config.toml
n_layer = 10
d_model = 192
n_head = 2
n_kv_head = 1
head_dim = 96
d_mlp = 1152
vocab_size = 1334
activation = "tanh_gelu"
norm = "layernorm"
norm_place = "pre"
norm_eps = 1e-05
positions = "learned"
qk_norm = true
attn_scale = 0.102
bias = "all"
tie_embeddings = true
parallel_block = false
init = "normal"
init_std_qkv = 0.0337
init_std_o = 0.0418
init_std_up = 0.0482
init_std_down = 0.0482
optimizer = "soap_variant"
lr = 0.0142
lr_mult_qkv = 0.7
lr_head = 0.00847
warmup_steps = 48
schedule = "wsd"
decay_fraction = 1.0
decay_shape = "linear"
final_lr_fraction = 0.1
batch_tokens = 131072
seq_len = 256
doc_mask = true
train_tokens = 387900000
steps = 2960
dataset = "wikipedia_en"
Each number is 128 + 32 x the weight over its row's rms, rounded and kept within 0 to 255. Layers, rows and columns count from 0. Numbers have three digits each. The size before them is the row's rms in percent of the matrix's.

# down: layer 2 MLP down (transposed), 1152x192, rms 0.0482, rows 888-923, columns 0-191
# up: layer 2 MLP up, 1152x192, rms 0.0482, rows 889-924, columns 0-191
down888 104:083088109099115116103089121130152172156107193143149172161115219162171174080160125123120103121122146061106044122181119071167129124135174150110146117183179124138102108133140149127138145138187106099165156117085120107164160150094113120128169124159209082103126116198100169164114146129160099144128122120128168160095148106165122132141132087096122089147091129124104139133123177141171116068118144109158137124131152177153111167168127111135116126140116139162146180147143195155100070142139174101106148102068128171150063131078137138191191092111059169107147143089095167077127149110108074155
up889 100:052109087181133149114099187101138132149102131078121151129119149186124124155110141128089124087116125181069080164086129113134127183131089123138104057103122158105156161104109200070055104114125104120099104135094153098125075115132109163164147123137068111085115105129116144124158084131108147167161108139134098114086170106133139153203136112170106128118148123171091135119121086140130139187165064144143173128133124072124144128059121117108111164088101108155136145152125102162151138121154137123166139129109189172136183075117085126105032158143201135105155144132129110145128161092093066228
down889 098:146132138065124089118127119134179121166075154102153156163207190088135149115121137175149149111107157127164140072126113101142100102141103101157082179144091182234078114141130154170138196133113140127114205103139149132129134119118173180097089119091186118147115104138122150144081142122119145123093112124141144183119125144116062111118046170100172143117148132117128134164157150164175158111128154036154122118101122137119053117203126182158171129158162144165103138159097116078111178139116120158156096116160101133149152174179098087126113122163104111112111097159097157166135093135153148061
up890 112:191083127129110111149107135134138139151077094124117159151113087155121193127173015142140104137077103147139122094088082157096132082096117099149127178202065143076165139148105110174081114179133130052114122089161133134129126114169207123102111108113120156115137076159131144167021095141146114147090175108191189131133185157130079123162124152075121132118163151124105106115113103154152201113125144085091100127096089101139109134154158142129136119076153068122128102089163120112148171132123141143129155122078090113134087105134157090099161151103138141134097110132214116090141147130157110123
down890 115:152143060145110135175125111200175110132092112097105122155090087085154125132150095096073123126107094107047158154111107129117076095144102083133084153181113137123201190156111135114066113163131114083130107144140177137184126148186134079147124079107144149144135147151113112167137120093166109090070109126142172147027125166177080102117104100103112120093085128148135137107168111157131158138227128162082093076119101117124092179112176184125133139130122151116116099129169146136108122128103108148139156123090163127097118080125169102115174130129118089173110100126186116085116077188161107183
up891 111:073058118174156125133136124113089142185154139146151101139151117129121157076129061080115080125099131110082132152089135086103170069105154168082131165148079155064094140148129118129157146072111082170146147149151167085110070096089086128133120105132150123134103180112074176102212112152155130140074179160166050118057198152089078117112123083149084140088125124164077114080121171166094173156124169158120152116083133114105154115105158169142150123139176157124134137113133094128131145111098178182096136180076148146109161077100134125166132157121114113165145134091114105173106115094111112115
down891 102:116122168120169137120134199057184123078184086092139156111150125171126113141083132175120096161135042119111148098112146115138111130097109125102063105077123125049132108117137057147121104106134160146107119084075061156113155116082137119167151167112128139126116156089091134160190144160099130118191096115120105175130099136110135089116097130131102092202114121112154091149099120097103086134066136121142177126061160144130140116170111081165165131134105161086151095127066163116189139184065127143169098159138167114145108127180133188148085182074139106124120113119137100130057143093157137117
up892 090:105125089133170134142148175158184122122140112085075112128087128121128151123142065124087143098137101154119104138131166111134155160068126137137102181134099139000124159135053124180108046123155102183147065154116166078136108174136162154139130131114159132118196121102150123182113173146157112133115125122088145134139163106177134083116124154102122115088083167127129146149077111142092130105158163129163161161083180142090152143097109142166127118171076134110046072124144137070089117081088102162117132158138103130147144104075136165145197157108117135161145171129127145138069195073162128112
down892 090:116131090143074171096140080112119162157160143179140147111151150143138135126097200190151084146142060095093161105101099169133094112118106113162107109159143145240128073155155112089178179107142183147130125105138099179076139122125102132114140129125109130181095138127101124083103074151131111087145176098126194161097139132120115149111159148141099121070169126095134149082157149094165124185093122158102100127186142099120082115186131124079135140098130087098177063125124071183201198143145120084131127116108138124098128169127123124108073109117201144074080126146151085099113151136146157154
up893 092:119144154136173155151085154116160112116147164146106110038127156106157097125188104049052075104096169175138190150134038200116156110123115117143140105091105130129126092082199066119159172155125126112078105141128100119112149127114119081141156121159090157175181107115161185078107084108134093109167062120177110159076078104097161124098088155065130064128099121120109095133164100095157143130123100138171146116135144102110200066124164097199110147084140125166141151100133100094113115116145085136122118114124105118145135146125153128148186142151085146126082149092104140102152116096122142118
down893 089:097172135126066204106133050124079154126105082063132149137109183160167113144111176115172078064127170126077168071133111143180158102137101067147136104165147136197088126107200147118130138220145164171127117126127079192134079094105098160103093119129078148107110132142143074131130149210134110170147167068162173105151133122134119110105105139169152139087109095106092144104156117102125130136104140174118166126123109096139088097074183128103139159096109112129133194139111098075166069084130129090116106163100107141172106084111149112171130133134134131145138109152083154131133131125106154155
up894 107:121151162080163132160124117129094159048121168146137115104113175100158069074121091102134105116091182117157126126138164118036125114183147163089081122142130130123151100109150078173210144030144091115154146161176092164062122126123096084087151105099116074098105146083196091118101170109190147197139141163107128136079126076124123158101141146129142105150160187080086148125157135163095098133162146083101199145101155148086149113162161115166142140138137138133141084159131113103099111117178116145121122115108133093113129134108169147084144149171173146072101182135139094119113105107121182127
down894 097:113127119166118158141088104148211111158134056141188109135139187128168148152115124147075146139206093067136151160140122138164139090132146113163134157105203118161089158144165121152073110142190178138144087120077162066136113122175105137122154115122143128111121059165064137159067105121060092089117135149105126100100135144124141174137106078138197225128074098097147093153110112173125181141148107152145018176136144100116074131126114143097142091147107141133118138150095140109122133116112149128126128111084114156142139108122086060088122092089112115125133111120109137131157169150080087118
up895 101:149168095067192107105163146138143135193103125026109151145150084100115121119147132199121195149127131089100138161135099066125140185125175147162134098165077150078137145136145097123158162156184117128106163126091137165096132148086125149106145080131132143152213096135147072135142140175108063173141132106118130096144130135084098159111113190109200104137127200149209112126157102162163120174163082113131120073148158094166120135197171152167163157171133078148117124096129134121091188076137128150128091152095140124171118110133145105091133118125081160122090105114104122113179119152129149143
down895 102:153122185146099109151182143099092136086134147174144095173111162141133100167129105147045117136163142123126121099096125166111171102144120143081094133124197113137096144176160183147084148090079079161106072147122158057158212084165185090095138144142098116088072190104107132165102169140099145110137093129121184132157158071209101085133127109152159104156138068091115167135164092132115132092111138095143155113164122183092098129107141137140127119155122105088094126104114078120124128180109129158109082116148174118108126140144063109149126138158147053130125196160088099143120194099172111134
up896 097:161154115129138125181129082127131132103123173109167067141167138135162137156113182132150139151140152085170086119132154166151122144086152118134161143101115175083165109138192108099137066112157161139166110149227111082135108115072164115140136108136144117113096143126110145120107118170141093147080114091135131161129108123139110178197142103148085129187102172118132127161075164116182060090147134113142082137168126135168089114166209208168114039116094094174125188038132160108074141134097125116100108156135111120103124125140107083129123113116135160189086155172145165115114129099199159126
down896 091:095112144135145146098079140141142088168144149170147075129099109108135100126215100120123101121161129100107137172164119112127171108131105185143087157118118097138118154108111145169155128141090130137123156104117215129145110118184125174123109144105094129126104115160145175130114188072136188144110142175032119097167136139176154098091036148117149142134119155146108122090114121135141151166129120044137121181091163115071151161152062168109214127196109055134122098182112108110175099119164153128110075099073158120102132116124075162156119091129106104133123124126142126110117058119056089117
up897 095:164147176072131092115195139137112099099147148100137092149109096117108097122136122128182109119179107134155141125129071115108128185130142070160184084136136140133116158113132097106134130190150111151112162106137074157112157161120063069136108128159206169168112135112101140085113112152171052181127152138132161137070140078181179106098102122165123090150070085124182087116099147111123086132176163141069159129165166127132102126095148102130143121099161149131121128142111143127130109106184101111188111032131112107106090113136109149160104153068140085213154144159174170055111156097170152107
down897 098:168165114186111158103087112129153174118104130128165156167152124109107115130060152148132129118111130120147114131108146136078103120151140096078090116205138096229167106152118155123114149148108093112102098178200175136146173121099152122102127108068110123139119116126123160177144077110128184172191051143110118094100118120174127129106099162127088150171150146120145140136155135137103145141174106112160130108136154171103133114100205109135138152148167110143100179156128106142152178147095155181119098195164085144209204132148155185132147144169164143115147157170062125206124149162082091168
up898 096:108060134124136105163066178112088236147093167080094145150134080149176109081099122062088050113084126076140165078103128179156145153174139104109157173096126140085091167142111111144136090138113128123161147158133122133162097128147137119118143100096163126109101166146140136149154125113102120134185134127097143151119109154145150090161071141174099136154157151099094106107142164056170149159124088070124085094086108130121109103135141081111074129126057139107114186135111108078143028115124081131118119102117134151118140193159186082127104125072182155104112182144145145111135119152119167144
down898 092:115093106120119135125140091154122072042144087178122092072085101116113155137108131182150161149167175144102115156160136047132088131111157096194131033146141135047110140092110140125125146141155082116085125131135148131136152105137125131082137131146136147110138128124130109116111089162166143114096137119120116080098180118091122151152166090104167141121113096108162104168149078152090101106089180103117123199116104120128115110153178189159155124133214146150202119138121194144169228151149145128153154115138135081172089133139109150120172046182140116134136105121135096102070136111120069153
up899 089:083130156149130181089123199133160103141122150099087150134178080133062123150123187097177157170118126090120120071142112144056071134162166123086109115082084084126125138055084143102155108119129109125154081166157085166093070086167159112159129119063118097121086106174118151126139112128067120163130144074151134163134162165132124126120112135117077157109203143130193067099155196147119143189182147170103133150116097121136094182157105108104085127104148131113110107172105178179106079139133142127128125097136149151132139099160151149116114178118171132117143183068093073102105165143097109105
down899 095:144121147169104091181167152119125142126058132120083099151099103133145090146135031191111091126157100185065135153130128098168105155139145085133152160169145128072166129183146133120117086141106161124125136119106144154095167173077171098119115103147119137109179124122116166157106140136108095085182133105148108122168154103114128102127098149219083165147133115074159137164141131147114143097099117095091157156151088120133158076091180114163179078114156116131065131184173127072109088090139081172125154187115116157130086108101186142070136081145065100137149050070148165123151120131139153123
up900 098:074157140110134096126082167132131129152122078141151097109149035183131125113168148117141083071126098144123107111176144135145130156105183086176107146083086155119149143135113127095081123091176143086152194143132088143113167109112164158166098139117131154190045082113112122112100106194139121102116107140153099076155144128077080111114102167180154080102087100172175154150133085111175120110089119116100102136140114123166170090175125117082158149061094075155141110144122126166103179180167121085124178112174122137212107153116123120057130134159168115161110102179190117153127110120150158133
down900 101:115131115128053103115116105106152147159077153107174108172140194185124135123203084085168115130160129098127193120128153145161135136107096118159115167145131107170114083106132162104097159130132196170085149146135137114142123129141111089098139160105129062084106156173150120148135119154073100115116147031127111100011141075172187094075125146126129220153131106147147152121161173156187086151149120109166109128105177160175143138146124111104144138103098176122155083128090165106101076138178193149140108194150151120130105160122087122086109116112136139104072113113148155112120119145126096144
up901 097:166123066123128087143126135174130103129178145126128109153146136094160120053125042108146101146212155091140065130067091149079195171102137106122138146137160105094143099117120084138119155072127136133146143114161187108133092129155168144089143208137097149152095121124157147155156132148118068097135100148104109072134076133089168121120112110079154171086162172138081086081134136114090137100176088167132133092102136095106109138123113141161100148150141057084095129078135171136170144179178127109149129224136138182100117134158160142061127141166111085149108089165159077100129130116161142144
down901 098:114156160119113155086119120155118123163052115113139155100093114172086139168125203140108170119080108160075190098146132165182098117097124117114110132153087144111106106125141125083152131144144063148127100186177118097092142106143075120065104094115143120124105120109143100100103118084159117109105082118184201113076172122146098134144143167116117104120123114133137201127115128061212178167132204091142100160178130179111173136083083103106126100104152106152174130102147114108110215069067106183123116073123082095141114106090085163097103142067121129093151110144128115116168120140125129150
up902 101:141127144158087147128153156161117096125116109127065127150155117127113135131124130111127092107169204104159097085106145144095138105101082106100111060140135129087124131086167110091135126076132113093183081142132161138121125159073114074106115080133175122154100152173136140109107090124196113111120194170121188134184139069074122066207127098116125109107127108084122061082084061053126110114137110095135131109146128172104133057089078107099045200162120108099120121107130107075118103124127088139162162122092122185189138104139149152070104157188126128103151165087126142142095120116109132134
down902 096:144141111167105124157069125111116001110085172066131115089159106153117121157086109096147155171163169092118121171162127117118108101084150154145174115091118079082059140141117084092128159138086111166144147126097135138109091158160168152137146145094098151128154109164118087145211127110135125125117135109156093123156140100115047112105096076133114078101123105142111118181131139176157074118097141136182113156125142119203090134089132146185180132103121144166076101108123166068120153075169129159121135078113174155121145136133090080132192114097144102173143097112144065111117159069157088129
up903 103:138139136087176158129031187114121106116077102191109153080142125156169178145119175179161198151099082154091133170158124104162119115131075088174082120117109155152150108080133123113174129135145134063123101124096079105143149127213166104109149140089154098121092174132154129106146115175090147046093126121124071131116055145127114124140119150155143138119119164104139158126147120101159079157095133110124139104168117190130068143099155086172114141170124148143150116147099091088069124130111127121090166080134171109057107170113138172115166126168155151105105151175155128169142146077193087125
down903 091:105126114137123133132182090111134138172185135065144114181134154096066116129132076084113077133179111117160128097089110135087096179118155161083179124152169094109117137121116138119085143098128117170164138155151170139123114140022089152144140093161087183143154065109085128147091098117139028179150101115128175129104163148138118127140130106117100092178086076191097084164104139165091172114143097107141099129086152089155142132176082190141131111087120107083110142121145176156184163140145119142199102160154089179179133086130134104133102142101096086117147101120084146095147138149072098136
up904 105:119140115110142140138180091102159153189179076151111164173134107105083118153097135168072136189126143042129099131126087087067160067059145112083103127142132131147129108109107146109133141151165127175203126147118088152143127072137111092086159143108140066106179086144156094116132119181122177093108118102153146144051141093095131150180081131109123134126162137108156106095075117062158072130116087119154079119167118118112215132134117135098180148092105082138108157129091121095149076083106128131092122137117133203175133111136102136102147060171114122091154145140103132051114128134154128098
down904 105:122137122158106122121147139140138120113020179119201148147148124130155161128121176119104128059108048100110089175190148194146200192179075138122104165165087142078150138158178116101122150144130156123136176145117099170147140144071144124126119121117129190121158072136177122104177167113136181166122169185092184112138139036109128078104150087135098115136159134104068112163126087127167141121166128151101195092157161108111164167150167071109095141105090104109104120153161188131116163146139128150128148092115138122137109129112169105162140111113122190088140116109168107155151137128153113149
up905 107:158117118128159162161120127118184132097112106141126150206174106142107109179039184117122113184162060075130130151076108113142129125165134084081104122137082157126119152067105121156127119039094123138138131164138089135114133075161164176062114111103065130123086093134119057089110131130126125113156157123137090175161136149068158117170148135098076117083146159070132096143104116146096105115150159104159108153176165121135107112142135167054146158150123185106085126143072132085117130099114116053138052129081081117106198129116130129155134116128126139144106091083150137120112100087139076175
down905 103:104094162101125112137158151130100128173164105145134103128135081173123150132111132157114083084120103160117108148061199123079134106167102123118154119143130065080105117166150116158048131131189113151049085169085066174145125139121206100171120104092118143158087131156139134166120112172134088127143156140086146166165085130136124130145077110125221095142171085126155121129124120150132178121086162173071061116135173147150176144138136035139111150114138087120167144130180141136071152145163072189111140091131098122159123143117105160114063116111155117103196142113117071131100111117099141113
up906 099:139123106137190137128086153130096140142131104102116144125161096169165164143116109130133149175156121130093151101126135147097135166183100063166107112131162149160139108118200058148088133168158086083050138133112127115110131173109123119086083073133075124141117118147150089067135141073129110090077144103153101171081135151112114127122165128163081153089178184134123163205141149179115073124138093181129095125154113151080120138073175139180089141077089160194123142094113150116110124119099160205078119167065131116122127107160160026142151161123130131121110146191110115127114114139084091095
down906 095:146069123127056127140121106131182082116162141182112115139152132099116133158151146110081217130142070191115144156165064113142131070147129134082135110130107098144103157142126172166177135109095144139134093143162101137137168099105139113124087112068175158123118121131138148145146089122159096189146087054201158130141198116111100173114122054078101163111134123173091123121126143125156133061085173139151138118145150162111070121134135052081145147086170087107145151151171082131101134132117096138148158095103066142077148136081093162161114086062177146119163098130117111167076135167121116124
up907 093:116174126133160068177094182136150189139169142083136144082128114130156181131141126163099105107100127112125144133179131130134154092153105134095144144129139072084107162119126069104163151136144132141146143131129109133148169143108164150133128114104130139107144149101102178117106081155153143133124132150065104194184165204127136100151143090094150077138195139169192104139093085146135109124089188187125095121095157144138177060148128179110134096110161135198126133141132100124162120158108138126122113141114144159130145113121081113177204200165233109122095079095159067086161205131157168098
down907 093:141153215239103188084163106168121070119121105153134125172149144092131112086128154109113160124132027130165123123061113149134109169110159184144157127146117168134169097163122139137172102108122152095120123131134123140136109111137127109134100184161190095124161151128127093103139109126068154133181113101155135126115143064157121185114173160127126192143147111151148158069136125146132143084138104068178155158142120148126116160170148131165185125122113154082096137126155148098112182193127124116108106147117137119106138170118189081069104067104116087121139201147073177167077095147096116152
up908 100:058128146152125135117147106121120145142121129059087121151081110101120106094144178140099136096044176179096162126157102164090109111122110110097105181090133100060167141129115115126111129126138177128144124123145115151136106092143158122131136122158156106226171167145159106141113121110115102145036161200161129148077160135112112175134069107124130153189171113102121106091098097138162202121118128056141189124086136125129156117154126184176115095152155127118125132114198111078120091090076176102101136183097118116167083200113154104155155169124167129175109116074123154114183102106100149134
down908 093:126080122129148152152069139163151139109164154152193150139167097154143105118102090172137160136188129076163101124087128100097140154150127154127066094128154143173130143156158130126168093152160122124158091093139175152163122129108146129145118112150122150056131158109111124122180097126160140137146112051132097155186089103079119097090168151124138113079152153199168130129139110161080066116137130188132083125132048097085086118116115087061160198191096130138165129182081162145139127195194116110120090091114134149092189123158098177111140108159079112088149076157096148076100144136106163129
up909 108:128065081171139130109163131073125117211146062180115146120113136148102147099136151101160121081167101112125125145077133131077181175127063148142129063129133173101125094140079157129146144136186147142129117102164167093135085088138107118113196149090108116144078162112082083098095127137127131164108151134110064126123107138128162148165136109146147107039098130073126115118128094109109096147093116096113113177116151139139194083160100085133105062108125109147143104179112152119175132068097180112079117161155196095189120123103168136116081121160106105183046126149175159107085151136110105126
down909 109:171175067120089096170145116146142108216115159163122086106135123149140056150176100135074115166162080068118113133170078122123160152098067137103088120110154169128144102176108209125149170104144143182158125154167197192031089125133149133130125171084111133148089103125060111130138107160119147107105145075188127136183142127126109137138121138122159116080096136143081120172115127124136096134119144149143116133104164062146106135123137099132095124085102137144127131110168108148126125126079144178168122087133182110173140147224125170066132122165085163159100179113142118139163088135147104135
up910 099:123107151111090154121149129158161096088133149160065182150088129112142087145149142099154126116085141125123113137114145191124112083164132187198114093133149145129176124111140054104139148079068137157151174113149114135118184131169120111099078103105169150108081078189190112109086183143127096075099149136110181097136193092083176183104105167105094123146167181127090063096152154156202087116157050079113197137103139114116100137148166128180113129148132102087088092127189132146114138157119120119109067115128124103169147095126125140090126151141172127155150128096107132100107120162109192154
down910 093:114140088127172095124120107084119120190152097086142118110125174121145187116119149145142168149140119126069153099093133101142129144072136104148134157115116181135110165153117171166145130160189168139113095140127203104156136091132145133121206177156110069169153141094087108123165051118112135117126108103125086152147084147163118110136173155106135113141115101155126193142100145070087209145093124227126087072103134168099087104132130146081112127141153114122186201107107164154168110183147191057081140179083142167110137144188111079129065119088126129140115126126158146158138098102123128111
up911 096:134126177097169157157099131144173137138141142118145192087171160184182123141094078103170134163115130107163117071133153152105126114165120121147125110157124149123099140143084108177120178097184165120148135098189184122127150150127130138052138113101083146147135126135096124160087164116093105138040133066085205157079087138125074129118085130155172183175100094067151111135179128131152105110086185133078072142121113166071107119105112193157111154124132122138161128157236114154131143091167126183113163124115145111124176100165120137100134125112161104087132122175128089094163085144115162109
down911 109:178084209155199108077137100155150161085112190154088135112118091119145150127149091103182137131092098100108135097104147153156084114172132119082172096127146110100199118118104130183146125138146069133127120164156189134130127099111125159133125126096103147100078180139118141135071147139086137130092081095081132128121164115103126071124080103109123121159144139123103181147081072132154127089134165153135102112149115166029114136141181176167136135107074131156127135152159147132099142066123092183121168142039137096174168154101151134146163153112185097103142111174118093103121146183050097149
up912 108:074110129143129191102114127087172150142121129133079151115088107116158123110179165170159069143154088129149132178179153155157161166109071127090093180067104127112117132081085132116080143171117102152125110128089203108130107066124188093193079164100085064114126102119083089083174131080089127102106207112162120164178091124111139100080127057156115167118146143074138168122157135150177087175102140078112139087098150132151094140116158124104130085153165085147126162141101145093069113091120110110084126141118131120151137182172089152126121125140134084154099089100108118111192144123149088127
down912 099:051073091120120113087147066134118104113137099131122128163157183146118133139177097157157114126130172137118116154124125102082116120134113134137103170073102116122133131089135207081146130110058141136117184129121156138092158038107152155048139106181127115114178106166102127092138141079066092115140169144114143144093134145069092078120161125114157170078121180164145115113135204124131195151143113087142141099133123167122055189089145198135138135142140154145148144185074111159152148122123176109180140138122152133106077193128114136128186157111142089128049104108178116111140123121154157162
up913 107:153146164121129119112158142129133102134123103125071141156088106132145152164181096113081128157120102149147126137177114228153149188113087066090090087205071161167163131160134124118121081154156159134128075106127144212125194069130085146081105127112129105129140161075147139143120114118167112124111171115116092115186060141157143117116133107079102138099199110127142086123144139171169104108123135137157087157157162169113113138197167179106155123063063168155068150102102119139113151136082165088056131153144148140105114135115116120120098079173131172138102152089142095098142162118169076155
down913 102:108112157128167145121132135095142124088136121118078140181164154075132096150207076105141170105129125232124109113155129142148123128107065135130109084078096069105113127124106159141102072143102096159167169091144130125117171143173086138152173163080104206129095084159097141194107088072143068108179087063092134107077095152172059161162112161099153113157168163098165114145131111135133131143131136121169141112108166128116073125150134162110120091132130108138108134073079129144088097180112170133118195136165131152132111074104067156148077084159153114115107167179146130111167130136159147149
up914 125:077112138141153134135111111134146110095098102133103140110097138183069100130089152172088148108098101124105096119112147092078121090129087156119104098110126095129148175135155119115173149149116086111108129115166114155124141091120141158115140081151093182136106112135136183109194043101137149130149075136163155084053124089130175144081098127156135141139106158141087091167070105176176070059144074153066182152085098152121116211064144142159119149156143082133084107142113132139100087100152196099137129134072093124105082139111105128133142112177114057170127214123163111190123100158128142132
down914 114:131152180087165162125132145115109090097121066116130152138173129107183138110144170154159151169114138094085142156137113126095135159163055136152081124133079174061123181161146099135159087140061141131146114094173152100125150110126202154046178143191148207101146151152153134100182075067130142087129175109097105127137089122084131080164149129101212128121214163138105163118133102142146148140153171132106144120137159190101066161126087145137145172160142164142171087160119129158161126099071140114141183112113155128129152129116112108182155116142149135137173158123148096135133163107074094126
up915 112:153141135134094174181125141094166124134119110124076110082160091133115085119128095159134116110133167138101170078104210098175131166092142104200173090079146125101149068175185155134100101171148117114093116166167130135116122118119110091084176108139170155101175134100135146120111115139143092076103162114151106165122119157089197144159151093100129143068084114145124163101086086131069092186133078175175109096091100083121124140091181098171172153162093134141043073077055106136090098129132108083144113088097138133131115133159083149094138132140082091138108126168101128114083102169122106162
down915 100:158106110190108098154079135090145048113065085113101139150183077126137107066095115128126120172109121047101146194160117049119150122096144102119129118116096113109146155127122170110148128191149155120145079085087156119146116122185109097116139114192132165115113124183159145116146095104133130079113153200097147125131162177128129129130182120049125134083116166159189087162082098147095116102131144155127105128105117117094107186158182158113127098116113168145156158118087159167143104106123145067150117158094100099125143152152114122153150221124085061148145140141131117140120205159075157106
up916 098:141163169155170162120093164127118155145123109099129114121108099185175156090099135152127157105106162130149163144126107107105099136125123136175144128106150169075086151109124056127133167138122131156151139169171099158130153122137178136161116169122125129151107129055113222083170089111134117132150144153190120154141038104150158119073123098110135089158173128084108079113129106169187098101088115135071166117128111183176160103082125160091159171116143140120184175109157108073108114143217131117151103120113074134148084115179106151150129071144126161147132053099214110177105183121109155116
down916 100:123118146108107127162113062102105152112121194164177134145130172023071141139092139113097096141180130084124130140160127117140155109141098193112098094105174110135113185175075201171181122147105091096085112101196178134116145125169128130073112112119144105138132201139090080110108161125092102171142127139103108168170154182154098138125150167165056135046133095138126170139118182123086155150118103122106122150135138104069079153158124108165156095154146170119117110118153130158150087115111120103118115106134141091118197089162135114101190153103136155133143123124041133094080126181110136131
up917 097:073162133175111106174102112121141203154147137112120105088099122138098113134101076133179146134165112140100120139114114088109118126126140125140119061093115130157180107101125149166144154200106132081144120109137112161149132139148099136101075157096135137125111138132151149196167115145101088136099164153119118111103090100195152132184101127144125116141082189083136097134151101080115070114066069120120162162129142095134138114151160065160099100180110081130157174150083078137145134121114132098102148165131148107096112153174068026083145089193151173153204117036129096139094094148155082171
down917 096:128087157162151150090143116100107093089155144149105176194099124140088106120126123158153094090163161197113116107112146118132115181132143105141172187150158179125120072155174131149124122049129089146078103123122136147130104118072164131112149124180153089150122142094070125074076124191135137113204104110186129124123165121125134083148118171094143084164108073169122055151131166106155117133173163171156143085103150123155134082088052116119155154037116218130149116156145112132138149165113153170113090135142136152157148105100113222105163123120099090123084094127119167123133111081144137145
up918 086:154154117134121109121089153123177142133117148157112162111127091115175117226138159104119132101156112113113138154196088097129204149151135125136079153103120150155143127102092144127099151110134118081141094191091108049102142101135163123125147183106158037106154101175197110118147125139131098080130149096149066171121164172042133095151159180098152111035097160134125076096142154088096109108104116146122100139097081155156099119131118144144043095131108101103120068148122145095132107089116074142128138079072111095138092143184146128129129119113095174066125193121124116171113131131145169138
down918 092:087106139114066140088103156108144077116093135115152111109131181167098098083180170112111106104142131198177138118132131146164142097118162173076114111135135152125122129140083058139058131168121136142140130105123115166148133160139091066122160124147170188134139146133121138174132126121170092133124105125067146114057109131114089172144130183137135134136107126134143110173178114114113095109166129107096126176153074167156153080113152209161128211169057123124164131068186126112195111209151158133072148125118105217153108100143078112142157150087154154113161114138108092110131103147067150157
up919 102:155066172124091078081107135085063068116159135094141150097142125169116146150096116131156192113108100077176110075136161146085110151189104120068147116140172082139133142078163103080133152146133102089160132121211101134128136168120163152136115136108115139121112095136119155141122080144133097076142155074167149113108104116129120128083113087083129104082164109074122114048159187167163103092134117115176138154110115143151162114142158077172139169130088140164092145047139103145116140157152127124112140075123070121101100124120089205175104101100115090079106168116153097124142215152162096152
down919 103:116147150178120196138088153070140147070119087087102155152176093091132133139082122141119166172135156076111177105123131131103097108185073129147150118144109109153141148078106064157129114143102052104125082123179121109150114102147137132165074167119090128140119140110068120168184116138117140096157115144156113138174093111146140115055158151128115076129122147079094092113120082125213099137150100152087085102180130159077064085083099108133106148183137138160135102138101142159083100090122141167151135090156110035108149146159154145095127066152198104103107165137112106083171141140114180113
up920 108:137145199113074097139104115130182131157155093137114102146138104077131123133139155121166137162158117120135126123092120147135148106116171147196105174141155136107095108162116143124170121093114170089157153111140126170111125169115056213118077132090160165114108124130134074170093114139168112096072106146122143238158109135108110158087126178182094133154116161174083152135116155184091078083089105136143132153104091146055090126095122115139134118172133123170141137135116116067129158154137090114188134127087123088194144126127136137145129043198145148100119099145115106071152121074220141088
down920 100:128136135103128159115122203124111051126134138159145092172123130124129145153110106150117121145163179164100190034106131189122131112127173120121097185147137145109130151113141112110092158210075128101123184071135113155170079100146199185153141141087092134093132104128104152186111073147128120072146171141084096170124124141152139041117115166131172087152127151181116168181153202165108117133135110065077129112115085135113117103069109138194174131133168143163123131118118155130136121158083118156128129109175111133101074134141131136120150122164129179148146117085161128129135208156183093113
up921 102:143115146194148115120167137138152106155152112100170109161137111156029131135124096098120173137144141185175153123073113100143147171130182106117163137089117107127122115156112109161072099154113198105073133104172141119066112100176141128099114152170128133123156152061119120094166108101102081140164133134166170096167096090095151111099135077162100101060120076095148072150074078152157126111138129139131093124115116172103124111087138130134133113144168140104189197171178130155135108187139112087159137077166137093120106126158054197135065163110099085093104141132122128158186174081116094095
down921 096:130164098123104130109107093162100141071143138150114147134080103118147146104129121180092095101103193147105093124140111153122157152076156174121147216173134134125132127109090139163082194055088032119151082124107140176160189108134057134157141043147103090132098124122182145119109127161149128196087107120091156144077134099159156129146178133161120144229118121131132115158106182092088105143136126143171130140125147135124139142121104158118149136115130139093162096095130149123125073112131166120131068161150179098157202105184147093097142078171123154168142160132130145123109154168183187131
up922 104:165135075103191164137082112080080160126204177089079124126092133158094126148124146173108150091116088139148138124125128167114112081150152087040176134103185127106159140086216131141114096139110139154178086130075137139119114134114087113123118131131125100108146136104072107164156141206121160135113149088071139105110130194111144132117099068136143111077131092105171121153182111176143143138148139193138192180177084096106151105118117134088098115093094085164093149129140124035127167072178104100149099085100112126088105159152136128159146070130103094145113127131177141137139175151118123136
down922 100:129071108156111164157095142098162071092129182096180100084140127120125154112184147064126133142151174132120145170094154114199089118098132169111130100179065119107138151156140127153115159141107036196171123087133099113129177154115160172152153075139100134127158097180145135088122174127166181123138107188132108130116075125179113136134150166125137135110139124050110141116106175140110117170090125146168120140110107124096133182163073093151108101133136102054168163173108112208089155174105105086098101138172159182190158141131166171136146144091186156132134111124085111095128108137154159109
up923 090:114114095215090170165152162116100108172146097140100172169177167059218096136096100193147114130140152146103093120081122031152173158100143082136131166141112110107150103124103192118140066126141090084149128178166154140101080138159090116095106168107118090153135128116130166184118098159109134085121039118162154163107140108106103153114128101133096087094116112126094126116160144141149163155095121122145126153108125101082114120154179162162126139093092179101148121088151145142069099086119130173136154164105117165139113114091104160043097140104147125167152129124096180114114163120082115197
down923 099:126125118155095154125159151118157134169143156137087163131147127154138202136160155114162108078097118120066111124071149088151116157123166122113186141123120084118093155174133043123153114093135139083161101088148080122068126102129131117129183153110162108114140076137109084132146150141135102086140160099148094140152170093133081190126116079143067090081112144097149124130071041113150064127144085196162088085131138168103158132068115171161088119130131168131140135116114118101074131092140106188112171113072084120125109136059169126083100046190156158115152129143099110126111144113166160186
up924 097:127148146119122121145198143204129140039115085106118156156113160129061145096129092171187112115122123117109165155162122107158113112118141163155116123094163135124139152138075106126111144091130126109137153129096103163112142148178122130160083153062161160128174137115207109166126184167099125110148185217112103112192099163064141169170103143130118166139128095125198114126077198076129133153151125120092152138123099117100144110176139112148163108116145146133134141172117160093097197187078100103126071150168129101097171179088104171125096171058144163086097137167140123100124122076097115121